python train.py --num_key_value_heads=2 --head_dim=32 --intermediate_size=192 --init_std_down=0.0318 --optimizer="soap_variant" --final_lr_fraction=0.02 --max_seq_len=1024
Each number is 500 + 25 x the weight over the matrix's rms, rounded and kept within 0 to 999. Layers, rows and columns count from 0. Numbers have three digits each.

# q: layer 15 attention query, 64x64, rms 0.18, rows 0-63, columns 0-31
# k: layer 15 attention key, 64x64, rms 0.208, rows 0-63, columns 0-31
# v: layer 15 attention value, 64x64, rms 0.262, rows 0-63, columns 0-31
# o: layer 15 attention output (transposed), 64x64, rms 0.232, rows 0-63, columns 0-31
# gate: layer 15 MLP gate, 192x64, rms 0.279, rows 0-34, columns 0-31
# up: layer 15 MLP up, 192x64, rms 0.271, rows 0-34, columns 0-31
# down: layer 15 MLP down (transposed), 192x64, rms 0.271, rows 0-33, columns 0-31
q0:493511498486490507495486513489496494481508510496487491501514534473504490496501487511502502487478
k0:485476494497506517478507517475508499497484490487493492469482494505491475495533529503472488527489
q1:479502532486496520504513490458507492490483503458511506486482493499498487524492487491536491469467
k1:488517494520495477475492509518496485519483479498488514516495516486516533535529498515493498519512
q2:518530503503486492502527492489518514487498522497502510513477514509474540529532492492490517513488
k2:495483509490491511497493502444504489492517483511484511491497517504486492494481484472509492512500
q3:483498513481468504496511493541471509501495501507532479547484514518477536499502478505475488511490
k3:510495484530496472476492489472519498479470478474510485499516503505517489500497503491507524483520
q4:516526511535506462507502486508524491505494508489482520482473493502488533495507501508540545510506
k4:506503512491481531495506509498470494503522488522492519493498504503479511505478468468504483485462
q5:505523488527499454543506506507485509510519508508498521509474484521452506492493513510481513516516
k5:545492531519519477505519506511514492475495488462484483481471481503490504493521511495502532489510
q6:553500498497504447518522526478509497455482519512487508497514503493495492526523515484507517506519
k6:530489506507487481514481507481498504489484501494506505526477514493505523487497529492471496511486
q7:462508532530506540484481512492505480485496490497490507475522511520515485506504512478521528466498
k7:469527515481487537542491498507554487497498487511514506548525511486508465493489485519520530530533
q8:475490449505466495537502482518520474519518474476505510481453471519523536464509511499465514503511
k8:524476474506507463530528516496476528513506529491520493466517493524510517477493565504504482545497
q9:542509525479463473483488508460501489485523512499527469538500492490485504523496505490477487511491
k9:493484491492471501502495505494470511472512509499483506467495511510488511475500522491486476495481
q10:504500469517506489540492495482523471499502511526511533501477537504508496487502529512503523496517
k10:507507513517505481496463471476508497491493486490510499520479493493522468483481495472525472522473
q11:529477500479478494493479508525492493521548483497543510520456487498507547502492500506486521505477
k11:510513485512520495504495504512478506479532525502473538468463527491505532499535537478470454523498
q12:538495474498459507486484487500510499495517500507516487498518516497468516525489497473469512454498
k12:502487527484494456495506500515484555417475521558481522483485511478495503492518504450508431513477
q13:518519534491504519501521501504492508521508502500515483534506468499472505546513474513466482506519
k13:493536466493499491507494502495514496494489497480533484499475488518471519547499490487489492500502
q14:476496525519506517489521509517507491507485494493502511489538483493524487497481474507506498494504
k14:510535556479504524516528503490500508499546540546524508511509521464484474490483515451497471522516
q15:544524448499482459506486478500499499499478460499518478506484484495497520518514500518489518515515
k15:478480499472458507497491488528483497498512494533444508487476502484477510480487500489514459485480
q16:501510464533537523558497520481474500488487488518517531524489510421528519497513474523535460533527
k16:503498477522484464505478493484503481538501510479485505519487469453540490472472504498522499500472
q17:542505505476527517481530484478483561513503498496491479534476519464426523507518508512492489484525
k17:524512533474500504515506536469462514507485506508523505542509521490507530528526523498485453512479
q18:472509509543505520506527545541456524493497539487508500525515486491461557469486458506543481530521
k18:456479491542541487510490518517488463495540450472524442503502474505452497516538518486546486465523
q19:505522468506460493502502464523507508480466521472482519473474499545514503510457502547488490520515
k19:510520504513475451504561489485440532541548503528524468516502462495509543515477501473482474571478
q20:546501499496490466516531523504491495518537497498495510511516497496514556491494534464484527506479
k20:523536486511495512520539488471505485531476508530492508518483488434509500526493536501525491522515
q21:481480505480506482523491556546465511468457550458527513490523509550501501499477502521502495538456
k21:457490475484550508491475519532547498485473538500527474476527478565508529510544447537496490526506
q22:514461453533470544512495502528517521488503514531513526484520492454554554520522536524495502480512
k22:485502506502513504492486530523502562476476512533485517508530503455523526482489532503491476545521
q23:524519529516503536468500521546532517481478482452438451527493513459534471452535524507484446458543
k23:567487478479436519476482539531554530511443491493506473530537503465476466494548456510470519524482
q24:499529461472493454531479483497478505473489530497462482499505503485518481531483492511473460529475
k24:499499511495457480524490515491514497474516514451530486456541498489566483478508518525525527547556
q25:527482523481537465459506452472476450535453548475455480502512490477515475448477505508531461518497
k25:489507519483522486522515499514487480524496512507498571464513480524508443497533528503526519520447
q26:535518504509462490476520515499500478503441502536490506485560484544508498470489489528548480481481
k26:537451531531481468494472525488509504498488455514513543503546472549530483534498484478511510508496
q27:484478452493536466495431492521554521456507486493472539457505495512499522470536527486514491474512
k27:527491497480549509469499508484511497478504551498516569531518484501542525491514515542511507470540
q28:469532510531492480479474489480495531484511484481485528485467548524490486474453541524516510481467
k28:500517488552464535423474502483487496457544501495512514502467472547526553487545498527522516517515
q29:515482433525468487516475452483441420519494516493549489502487531543533537557479509499481491532580
k29:467492480502507461507519499462493478493513521492443473499514550571506460486523532513526481514530
q30:537518465473497432460524558506529454532448473485455517508471492554469494526482501478567520480504
k30:491515475492473431514475543469513447490489507534441533474485497526507493516548524497530464509470
q31:475482554560541528470504530522471491514532473496448514498505530449481518488517496491530497450489
k31:458561528484526520531486503502481497496481488498498528562507493458514495501473456501547529502517
v0:513538505526479508519441494522494503505458465510464536546504495516471485493488463498525509553463
o0:521513452425460530518489490496529483527534534514536495475471442479521535544414494506504481499494
v1:510504513526514483491514494524502468497509458511426484483535494531468459524483514474467468524526
o1:501510442511515490562508507464553494537506450513500534502485535422524533505530518515506525507562
v2:502468499499508515491497507548497424508517499512504507520470522518482470498490485504491469537538
o2:505509488551498466561520495468516503486517480509486511501529499462505564507531529501533473542498
v3:520503542486524497509495494492538490510492496522501491542485459486491529445505494505479517531496
o3:519516491489501453480474504506472506510503503524452507464524489527534480524458498477548476532523
v4:484494478523501518493517480527487492516465522483504518462428494495500503504550484510472498489553
o4:490511508512491527498492498517476522469506491481484468535528479471474499494497521535471453503479
v5:553483466492486502500522466511477506471501473517528481514491469501464503492462486475503497489501
o5:522506489466511458498551544536476482495525547470483536473496537503550553502515507536472508520504
v6:497451517533498502490540488526479500522541575532503517489542507502485496452519505520526451482515
o6:508517534498508509522542540514461510491507470512511501550490541533501506509510493505453501531513
v7:490481523488527477523530497490491511500520485525514462498459499514477485494462543525489501532467
o7:536507492453501490515495519538530473473543492513510508518512512497544460509539526482499494448495
v8:505468486521496476500565520496544485517503523486499441473491497496521526495480559508504524507518
o8:491474512535555504477496504486465495484483452530495514530528523525495508475510473479548496492529
v9:497499482519497516511479521516531523539491501495505474481461491504475511516488483488508521505444
o9:530520474420514486493464489500527503497462519504501520494527460515489535511509510523522488484480
v10:511495499532488504493529494508500484507481502539493507529487490485508499496537458453495494505504
o10:498537478484508472478505475547491488470471527481495479498522505522503494525459484516479463510495
v11:469526472485498538485538475483494486501535515535489523500516483488488480470481464510474482495548
o11:506510484514491426499501517445499479541474485469544492500489519549533480540503466530500530525468
v12:521482502496485486488513516489486521505488478538527514561512525535473512490518491503517477521501
o12:497490501503469461488502503543498471486494474519498503479501445527540506501484523487507539528459
v13:538510535531512502516445524480494501477464461541446529517481514498470482509472454476506537484463
o13:496563487510523502484508501543519510542494536522483529501513443467511562527494469536498488463497
v14:506499487481515510507526491492499477484505520498524523507507519471458524474520437502471515507499
o14:467509524489474494493464520481463500520482520514487489505518522515501496514513501513511516512486
v15:564486494522478492473478508516454508486485505527473490503492479500467483470530468521499521509492
o15:458513502471492518530506496506491502528516490525513519501502528482512519524448501491485503472508
v16:476499507485466508520532504482489510461504537474514473521488511504501480504486516497507505501523
o16:456471520500482516495534545474529529501481487490530465484494501483508459521578486497468504464506
v17:486498510494501516520507514458532515491528494474466477536512489537482486493494477471478507477468
o17:529525472468515490492490493527498468499535500513464507478466492485491537497510468489505522483519
v18:508521497525488500520455505472520514460508459478520499511496470475489514494499489487527506546460
o18:515478498426489486517510536503497516509473509490514514508473497508432467534482541502494501512516
v19:488500502460514504509565477501524509507533511445514486503461501489488480518495484523475498550462
o19:528489459525480478532492472484473496505494517434459490515455488542504477483538528470526454499506
v20:505468450528482482502434475491487513523519498508476506474527509430508491469516486524489519526514
o20:501498414490515512480534522487479523536449545517549516518521505517492534505503480476474510481478
v21:460513478521518505498504512498525511501532501542510510511512464508485471494460517467515504500489
o21:480496511466458480511499485500496466498510505512524521476463479555497546511518507518487505513512
v22:511484482500510486528532488531506501480509499487485501525469501511497519510534505480465511490497
o22:487497504528508529485494504513471472477478512481482492479548525499511487480457467551510501482549
v23:461481497559454511499465467502446455485492498501511532442490512498494494502517484499530507510519
o23:547480501498496516510518513496415538522523468520541501496518453492496533471504486520432487540504
v24:522538489525470455507461494473515497513456518557493505554474524496477476516498440481491514502489
o24:498528489479512531513512460545467512509519503504483451506518476475539543540477522484531516500508
v25:489506499497522478482508510490506503488519525492531507524511491481545509539499509503533521478496
o25:497496538469482498509513506489502526492506506510496458477476522519502477438503512516474448536475
v26:521472472511465487496469500510479511524499479510505518499500494481527503470460481523504502513498
o26:532528466482522497509540543499482472494509488482530525530491505509497500491450478501520487512448
v27:501476511490502532498513494537465500518496523499519491511550503511501546550508463479489480504544
o27:464519464523501508490474467470481542479492527501505510486472479530464524457510482514500480548521
v28:529489507500512486525575477506521484487504483479517477504501484523517513502499541503516487477521
o28:478506522495520487476491548511516482509528522493478499510504532478502500506516474487522481536527
v29:439496534479516531509499461534500510525564528480510467476536498497566500465487523466451498474546
o29:487505503545533497489480503436506447505466474494502442517544511563461434488558536505497500501504
v30:491488495507529503511493495508491504478482508500490514506478505514523508453499464476517534507510
o30:514561552509470512472522487484506484532490473515482499532526519515483496514508460511539468471490
v31:533509464506492550518502510486532488476483473530465489508511492532498503499496502540519489525476
o31:493504492477490465489467502529483504521568473426511536462489509409470501531470503454505505445499
q32:501523491515496472490507487487508493504502498493501495499487470521496476497483494505491485489494
k32:464502504505501507501457532503495501502496486487518508518485511498526501495536508513496499510503
q33:520509499508505521519530506531503509513527516512468524520517524479492476495505495494497527519513
k33:499504518483493524518479482488490513500494501478517470480499503519518503494525514521499503483493
q34:503489492500508497507540498487494495512522512501511515515487503486499512503495492501470517518502
k34:511508482491495491515451483503511520484491514489500475494501517500505495503519531498519475506503
q35:482512490516488493484491528510485511522495451486513483495517481481523483501500509505487506506509
k35:515497511509506501532516488487488498518501501530514504478498515526498514483511520500521489514495
q36:531494496485515499496497499494509489481510514505481490490490498476474508482494493481502485490496
k36:479516491497476516500477495499519488490510507471495478492502510501514512502498484500499484470506
q37:511482498477456468505521498481467488538497475516535497510474460515501488497481512492464509503494
k37:508490485500508491513504515509499525495499508494497521474502526514500478520509509507523487501484
q38:463495480506498499456487513504473501484498489472472461486503499475486500501473467486513482457508
k38:499526508494517505482509483472498480509489486516477494537527479485481487500497496516515546505483
q39:504507509482488476506515520491521472474481481546502493490510479502495490474506527514481536473485
k39:482486523495515537488499472517475487456519528469499523488499500482473480525484474485505473496505
q40:475485482517494516482460474506494498470489502452500491467535516496505494479478505539525489486503
k40:488515505515496502508490512486530495484508508503506495479469499525490481470511469491476531482500
q41:478513532520488500497504461508497510493491473502483463517518487476488472537486463512537504508512
k41:509532504528486503486483500471517470507507514506541523506517488527527531498463492506470503494505
q42:517493495469484490515529509479493511527485499522516483514502475515497534527505528496462501515471
k42:490495520508525496515506489532490504499513462472476508539510490456489484511492522475511495473498
q43:473492484536512513487451482504495485485481516479486501468503525501530500472493461539509505516511
k43:470478521516496490494523503485528495489509503463528478493504507506435503466506510517493541471513
q44:475529472506485458496500491530486502483458496524494497499477489500502462497494493491513490492478
k44:464479483552511525533481497523507483487544481460489487563543515496529506493517500473502468468522
q45:494502514499495506512489502480520477503549494548527523513469509532505472496513530474475515508488
k45:508478467485483467492493531527510517474493528506490528492482526503502536475520474513508480500487
q46:486496533505489540474524478490498479521505515488531473461499506488509494509458483516521513491509
k46:515482522473553504504466549507506497508475501518521514489479449533487465515537502492457483506471
q47:450528539485518505479514460493496493489499456535487454513534472460505480532452522505508507473524
k47:556521519512470502478548491475457498498525521495500497520500509439523504495455465499499507474514
q48:490446513511532538530444507544483500504497527494517544493500513508505518514515530486470523531506
k48:455520472550545478462498514513562494460529498502498489502525510540489519443522493497514524502498
q49:478502518488511501521469532483460533483510473503507503519486473492522494513493468518543490492471
k49:534495475499524563537473479527475552511532538534513533514499502522496499529510439455468463542534
q50:476524479484523437562444505474503518469482468515473460504418495554474468500515515513547507547424
k50:500491533546513503558517470517510477484543527442477536513469535537481524491507511485489509501487
q51:470507527495480527437484491492514506467519478479527441477536496476536480422472500512483500493513
k51:567475510461467435459492504534483541462541579477489475506499475525498542506486478462493480514476
q52:424488594516521535529543503494505521536554474514478542482482412468487487478490560474467563476461
k52:426478563498514554476453496487464487476557533517510551527498491491489502488484502466515532431470
q53:454487514519468506531515498591545507474492546493539484426546482532512507542498455520464534486570
k53:497433521505469550525496491555512504499428472476518511443522493487507497495447471519491585429561
q54:465490503506479535526508399490508541480531486539474521512465499451439470527484504494455509501555
k54:535542506535453507522555419497434542501555460533447490514444462478470536475454549453464484480501
q55:537494490432484475496496532517522487485511499476549442500521487478520472526524578471459494485437
k55:548462502488454509448485512534539518514484522470513516478512537523511470516541483491393499433485
q56:524514432466518443483476514484520473541543471451526531449476477555540526496499501491498525519474
k56:530547442457499466506524507467515490528511517532491547503421463554529603520456535506536536509494
q57:503521527469498492515561559521516521493453476457467508526497464526507455466475441449513413499548
k57:534495512491470494457484516493528446539502440462518501523504452495499424534441384496550462496501
q58:477516477494485448546525455508501460539528514436480502502450540457490516508511557471505491526530
k58:503490447465446503524503487494486512507478505483499563426465499488476435511470533490478568552456
q59:504465461492489476489475493529600420500464486494487521522498555536515474533508505497542582458537
k59:517465452515516450472477487494560434436510494454445579457560536521532423468482466470593551483496
q60:514503522543483470509529512527505481554571507486504511519498474486487529571504511479547574511502
k60:450476493566445471529513487520460462506488481463483501477521484440509490534487472490481495534510
q61:542493475490496529478474504509558438527523492548541490510520483523464455484515546467487543498515
k61:553463462520521526497472560533490487520480521542553508541523525565467488506513521497479521459470
q62:499464560473483483505495496523531533476510548488467502491462476510567426486523462533464461466491
k62:473532528487439500494478531557547536509491507494516467541462456485540502462470480496513465517482
q63:434471525520538514484503482442485496504566474471567466546472518433509481453538428514484506480559
k63:444534568508545528477518538475536487508510455482488523506434531455479456478447449517498511433510
v32:512512471509524540496606502488555514504552512479492508471507479476522513496501526531526487496530
o32:522491513489520495487527480511536456499494498485467464498478535477506475483501510490525513430503
v33:516524509544492407506481505553499498527484503455490506495511482465481497457456512476510525523565
o33:503524497537432455540487518532482504507505498469502478497472493474489480464477486508434518471499
v34:488477494507522504525531491564520492531473511534549514527505477484425483490462514496534557484488
o34:537496473483487516494505525484512513537464539513466544468565505511469463510475518477529497508507
v35:542560499526506507508545522503451502516494476502506444495506516493510546477507510469486543509490
o35:523516472496492500517489489529463489475501546470496509480532450486505543445528535536480508508499
v36:498529505476599528509523451528527486491511489534509492510496482517515465466508501493513477524524
o36:534533517467502528516524486531528509494534536510457516477474481495588525457471512505538503527489
v37:518519505501508469480475517494487486499527440480481499482520504508525542518510532468500520507478
o37:482456478509513507499472470476506555479509486516505486474471512487481511471503484532501484536535
v38:501531466521443463475528532507515507453509514515505425491485500495483473483497559494484538485573
o38:530510478523488496466464499504521508405510505515485528477512520568483560447493512495489474448537
v39:516505511490454537496512534528516529492533534525522517548477473549495497471515467483545461517490
o39:536465524517465529505512472489546511550516504482512532530525496517529485509465507499514524494486
v40:530525523505516496489510455486498572500445485519496499484510478529477514481507463502489513537504
o40:518454506499523492536477465476507488514527500453478477474525471484490501503524483451516459494523
v41:446507512516563445515504507537466505449544494504476533493538499483449479514516470512467495515487
o41:508523483485528495476503502488522484502522494497486508516510498493527554483493506495466498538525
v42:531505533522513508520492504517511490527509493515443500518496515521488520488498513482478472516524
o42:488471494490537496531513506495495496503498515500515528443493506492504496497494522476464528485524
v43:528491487533515501502454488499502480511531516465456507500521458555522503508499518550488521486469
o43:474489538515476537497475459489469505515543523525513485521504454480500518498501519487505528536515
v44:490484471464533507492512471461473505525503475505479462506490462501516503516518475510472488527545
o44:513471507457477499484521514492499454497533501443474490490474495530475510520445478472502586539527
v45:482499528502517525494514499508504469535490484490530468476479534441504520455489561532525467544488
o45:498481502484471449505495493507535494511509503501492474477542494494534516484485449522516468502522
v46:505526511467473514476508518527463506534450493443450560501493452527502558557492515522463573486496
o46:521509520494537526501502472453470509512461475458468455491477481518456456429510492514484473512517
v47:487485563502493460502476462513481512503450486460471514531515509497537492521494535463520500475465
o47:497507529491510485511476479507486490487513515493517515518482486534514490459493518497505512478504
v48:515441500496504523516540535538539501529462491544526497501451488454442486500516489521540486519462
o48:535518454410480491480502509478499474537441479508504505511463473509458496501494483511543461481497
v49:485468529479491478518537502522477500501454499487488453502482512547532523504519537559497505460495
o49:458495465495491494534531497509473479534493482527507470505470486474527530458533506504513513531534
v50:493490530520523507492483523471547568483527428495529495507527493505534505499463538502524524542458
o50:509446520471502508503537512584487554458468463457511469503483537472510495508483504463472479496529
v51:524496473545519504509531492524479528523549479553501415514450511512470453513491473570514450515540
o51:494504475501500536456467528539532482536508473523472499488479524489514481489499489502493536466525
v52:478498478488508493477531537504526515491458518517457504513481511516509531477475554481505470496500
o52:502495437534535465510486495525497470503506507493505465483523556550556457456514534510497476535455
v53:533461528515524511495499525513504492513528510475491512514490479507422505484470499523480438493486
o53:543503485467493485539508486495517514516494495494512514486489491459541500538493492537481504480522
v54:522516522498497490489478450462512496536535495500502512541508501524473427530513524466507435516490
o54:479514510469510543553496483503489528529548491471498501470520531431499546534497540549519474491465
v55:502473487519467504448505543512460515477506547514520488459477548527505465517470519531472496524496
o55:517491480554506469462490531489505514503489523525497509482525517471486483478498559503483530479496
v56:500455521473478503460510512479490463503508494504489517503531500472522531510533497533487472513496
o56:512489463469489523483500513507510480517488487478504547484531524531500510522532512535533514510468
v57:501513519455509455435513478497491471499495532521467499552451525479510481553522491512509527527496
o57:429494505521503470491469448500482463521468502490431546521477505494517513559522509528538513510517
v58:479500491486494487531495506519522485502546494486481510526484522463512478480469442537462515493492
o58:466473490472478454508494510444465522488504522497487542510441492515522505522433487529510532512457
v59:502512487480514528495474533511524520504489477497503513489503493489503460487474507497478462542500
o59:492521498494464502528469462541523503513541488543491513503447503525495492532478535526505496505504
v60:506507530490537552498469530464491488458492481493496542487520530491538534517512498549544489531529
o60:480437516505509514529528506485494493488487541496490518487490549520483471484533496546485531480529
v61:480496502472487511559509498508462485464481458491497478510514503574477507572469498526487486526525
o61:561524484506516496513491488469445494467528465511477502523522527487518496498486515514497483491552
v62:486488517495531500431423500557517475469500472494487490409485497498540561580491548483500530491507
o62:489492514513494514514514517554480566467499500539476499498511506516528561469521514483486473547547
v63:512469493537485500448497474493495503459502481476522540562507493474470499519514505507497500518509
o63:526505461498490489522470466517508532482501501480485509528509480506515459558499540481513530549522
gate0:547496521494537464482509539513542531529532519504475482513500496477460501524461540511485509493498
up0:503465513515532551507485485495486484503460519530507456482518478493517472494488476522489487465470
down0:501529524501507498448476487458491478495494495496515514508496521523508471542544522515516523548526
gate1:494523488482477444447520462545501513537475508491556471503483489450504533471535525487503479484464
up1:510487512536483537506474485563463519459505511461482539554480527492523489505474524498531580475495
down1:489538514475481522503514492475486520478518491493481497524524499506566500520518461489514528492549
gate2:488491467489530541466502505450455525500512498490495514456522474498559473504524510506524495530527
up2:499491489522528528470537504453463504484500474510495493494476500511507490547541530501488477493489
down2:555511503524482527494557486471501500531479483457490521508473516564544505502495504513491552535491
gate3:471497504509521480504517480526463511470462513479502528495509485495537510480497529526492512495514
up3:512482500458501466488478482542484492511537510510523456498517544507518540495500456521477533501569
down3:505500443508543514543461516530541464555511488483489490490514516542493487517502494526495491496512
gate4:477490507501500517521516561464541521503501506492524486550458489534476498491481467499554462530530
up4:490501483481524536498517507510559537503481504507472486535491517538504503491478513522499505448457
down4:459500522553501497511484486481486520502505496512446504513529501457487507507531488534509516510495
gate5:487517482528489519530520474531491447513508528484472483529475446500500463500515475462501511546488
up5:550524476502495542477509501540480507452494522469510518541460535523496518510529481510487491488504
down5:499508539490496464504526511492503452505483497519500436531522487470535460508518536545466535522498
gate6:492559490484475491495449513529485527511486502498553503515494471453516449535483490539477479480518
up6:530508510479485496475492499502487559488478500473470505490440517517482541492516506552503481505524
down6:470511509465507529521492528514507508514454506479546506503501445465469488527508517508522534500515
gate7:484496493516496467498484507499505522482527485511499518531536472517502551491486541448487501523492
up7:510460510492484506472514491519520516481488511415518507444498473504521471494478523515498494481477
down7:462535463501491515477481514480534515499505495532500453508533515495511512473502541507516483484541
gate8:519500478506509485525479498518495448510535477546531523468536467490524483504488523508481500513498
up8:508496523488464539507513483504490496514493524504476495502488504501526499495487513512507480470465
down8:534485504491525509515468530511559481517536505511505517490559478498525491519517496530483510510515
gate9:508480506466474536476541531495490489510497534464495519491515506484450480501494446446497503505513
up9:503497474479490508515476514484522500481502481517474491526496486533506512523497494535473523479482
down9:481485524458548477489501537479481548501497525484496495501500535480503519511514508526495456491489
gate10:513539479503500513477517492494505525512480502482526491505461489491512507512542500520457507510503
up10:493506496498459534537459478526493474520489482533483465517459497545463505507504505506503502482536
down10:506500508491524514491496511526462507534520471478523501442490530475517555501511501516496468476501
gate11:501509521471538530496520508469488514546488546541502546481518483500486509513496482480520463540497
up11:516508441522525472483540500479490544522494479519520497489533490465501538490439509507494530513521
down11:524507483511536479549500497504483523485514538484495520517480514533491475504482508517536498492490
gate12:475491506531466505530468511509484511496529502510499508510463482515502486509510477459499476518489
up12:530480481496527439477521520465520499483477518518506493496533482494492478480527510516493479525478
down12:471511484495464531495509510480485497512512488494501526470495478461511490509477516505488518465523
gate13:512468468500509452494528480550487511527531495484515495503550519475500540510515490557522489488515
up13:464533510513500508485520519525521470503495526555484538509519461531452497494488470487480503468460
down13:507486522523510428468486513516451476499527544497529487487493510472473471494493503488441512525534
gate14:550509474527499530518515497513506535485542515481513477490500482503482456501495506517496464526524
up14:475508473525500523506506554484531524477485513511507522485528518520529484517512528508500448479475
down14:452487512521486544530527454474491504527486513472542498458541508544512555533506456504511461523541
gate15:514505520503537497450523501501491510522553527508492512480485515526507506441492551476469533544551
up15:510477504498521524506532537489483503505486525468499525537507482490498482517520527512513491464521
down15:511452523516489453505537515499510502500515527514489490543492550482471495468488548501517502554506
gate16:539524495487485563495541500550481494505489532512492521462471516458516499496467514507452489513528
up16:507485529505467505543478456520485456475545522528474540528523520530532476501500480497478511488480
down16:490480498466490567541491494472492500537520529485496514506483494474493494481457528519470501531510
gate17:520497477488476534532476516492515492488536527548482485491498511483512460487513485506517503491505
up17:498478486517563507478485501488489499512516510514534508516501502510487529490500518493541495499502
down17:564485543552522495528548479500482492501487527511484508461494517517505487522458469536477490461470
gate18:503489482499524433495487471503482497469507509502500483506499526492531473520464508488496442501514
up18:499506525532533508488477517506499506487492477525442506505497497489502479539470481528495532488518
down18:525498477499484497494519516450497499493497551478547529498477494492499521494472545492519525535469
gate19:507517486533483482496515499488486488502518543492484511506454513510530482515521486511451480482511
up19:467476507522516473423477514505545488523487563519503521489498455502486477500503507494453520505500
down19:503537527489515533548512525508455540531527508524513528508508507492529528510510497505526495452545
gate20:469532503479499520515460454510514535488501494486454465513549525506462510515481506506500541459500
up20:471521517478447492495515496465537520512483476524477550482550484523496499523510478494511495498523
down20:567511468500534482532454518523489493527514498511524465492460472511513493467475485498506501494501
gate21:498471516463474477465511476488487516459498499527506489505476505515531493474523509482517482530514
up21:474469480509531515523505543498486479502485480499495462529471441513507530538493498541512512499469
down21:529466440522494485473456516497508534478497487472485498530493552480548481495536478457460441562509
gate22:515475509515529465471507554440500494518514477506506475466511469534537499509478496512509500495523
up22:477521456495541517506523527511522522504496456488534493474490503501528478555529533556530503427489
down22:484504494487499550508504467537485515506537498528530503505520437510542516518457489540474495494442
gate23:479503514440495518534552500506522493536486524494522534532471550487518461494453515502475476528488
up23:540486529506458501493557542535507476471490503509484497466498529500457491516501504535552494485492
down23:490476536535510514527511494528491498526524514548521473457504475497507510478529523493496464517498
gate24:474495507477498511560493487556478476471508540478501445457502519502467481492486520522507474512455
up24:467462519482514479470482514487482536568486479508501506519535504468453514508512477480558488524489
down24:507525471507471494506477520488517457466557492500469530514453477509536499488450537501485493408484
gate25:456468525493511480526470508538490539497522485503477533539536501534496467492506523516460536512414
up25:496531539445472509506495509502504511489526446519527503513505519507562484470476498514458519483458
down25:514479497511469544508510483508504479487505467502496511487511506505498466524554524500527474530444
gate26:459494498560495467533507485487459516505523488462502488501505523510549501515484520484514467475486
up26:470506498521478470501524536504492478493522523468491520479478525504477481483493542501458467451522
down26:521471471484471505473463497488497512521482509515518497515509454505514522507512521484561499474475
gate27:498509521480519475513506498469468520537523504504473496432481464534490494528532496529463528531482
up27:463519511510468489480538505520504509486495516535524482470512501528526535433582515462482506503500
down27:516480527502480484493504540546508473530545528445466501452501504491515506461483526503504492509482
gate28:517510525485578513542517506519507516524461496483536487493486492487533504505477523506510514483474
up28:463572515495484487473479464535535537472505473504480510474511489510513488496533519446525500534515
down28:509487510459558483495514526522473488522474505502566463533495466514472494479504506475497500495478
gate29:510454516465523525501476512524498511531455483429501522488445476513533509479537533507511477510531
up29:494492505532420531460532486539525499476534484492467500490504479494531494499508478486514537503490
down29:504531499527541549552502557516480511506480478483492469512455496543503482472518544525556484517502
gate30:526520507505554496461546474503482470516537569526517532502511481481471470453471477511456480489510
up30:467490493512491503494539489515498467483496526481508469491477505528504506521509487530453500525472
down30:492503468507527498453470491447480493475501475515510496468495525533562542487525504530507527513483
gate31:472481475508467530479504487532460516517540511545489522490493449481463466511550493492507479460519
up31:515502471530510505510481459473522498466518507535504474514486461481474493511517522461522482463516
down31:480504531518463469543535470533496539475491508485489529477511488500547475533509508512478488527514
gate32:489482478474467477509514470498492537527532521492481437518502517530485484524501468508468516448469
up32:479503466487500536478536464508507489506508555481544449477461531453505524491494557496467471485486
down32:539465478489510512455463500529460486476480518508534565484528496487482468529501473508524491538486
gate33:549526481529474473469463507468496525464488470479508543513457507494491525499543527518470503501555
up33:507497566540513515493517507515445484536490519475490541471490524514509483527482501517513495485483
down33:515525483497525524498462505482462518519464528478494521490438511485474539511543490532485480481509
gate34:515499492488527524483512512439469472495522515485480470536491478499503500465467503518473504528519
up34:493478531493498494494492539543516556474494469512470526470511487515503509476522513540548443485492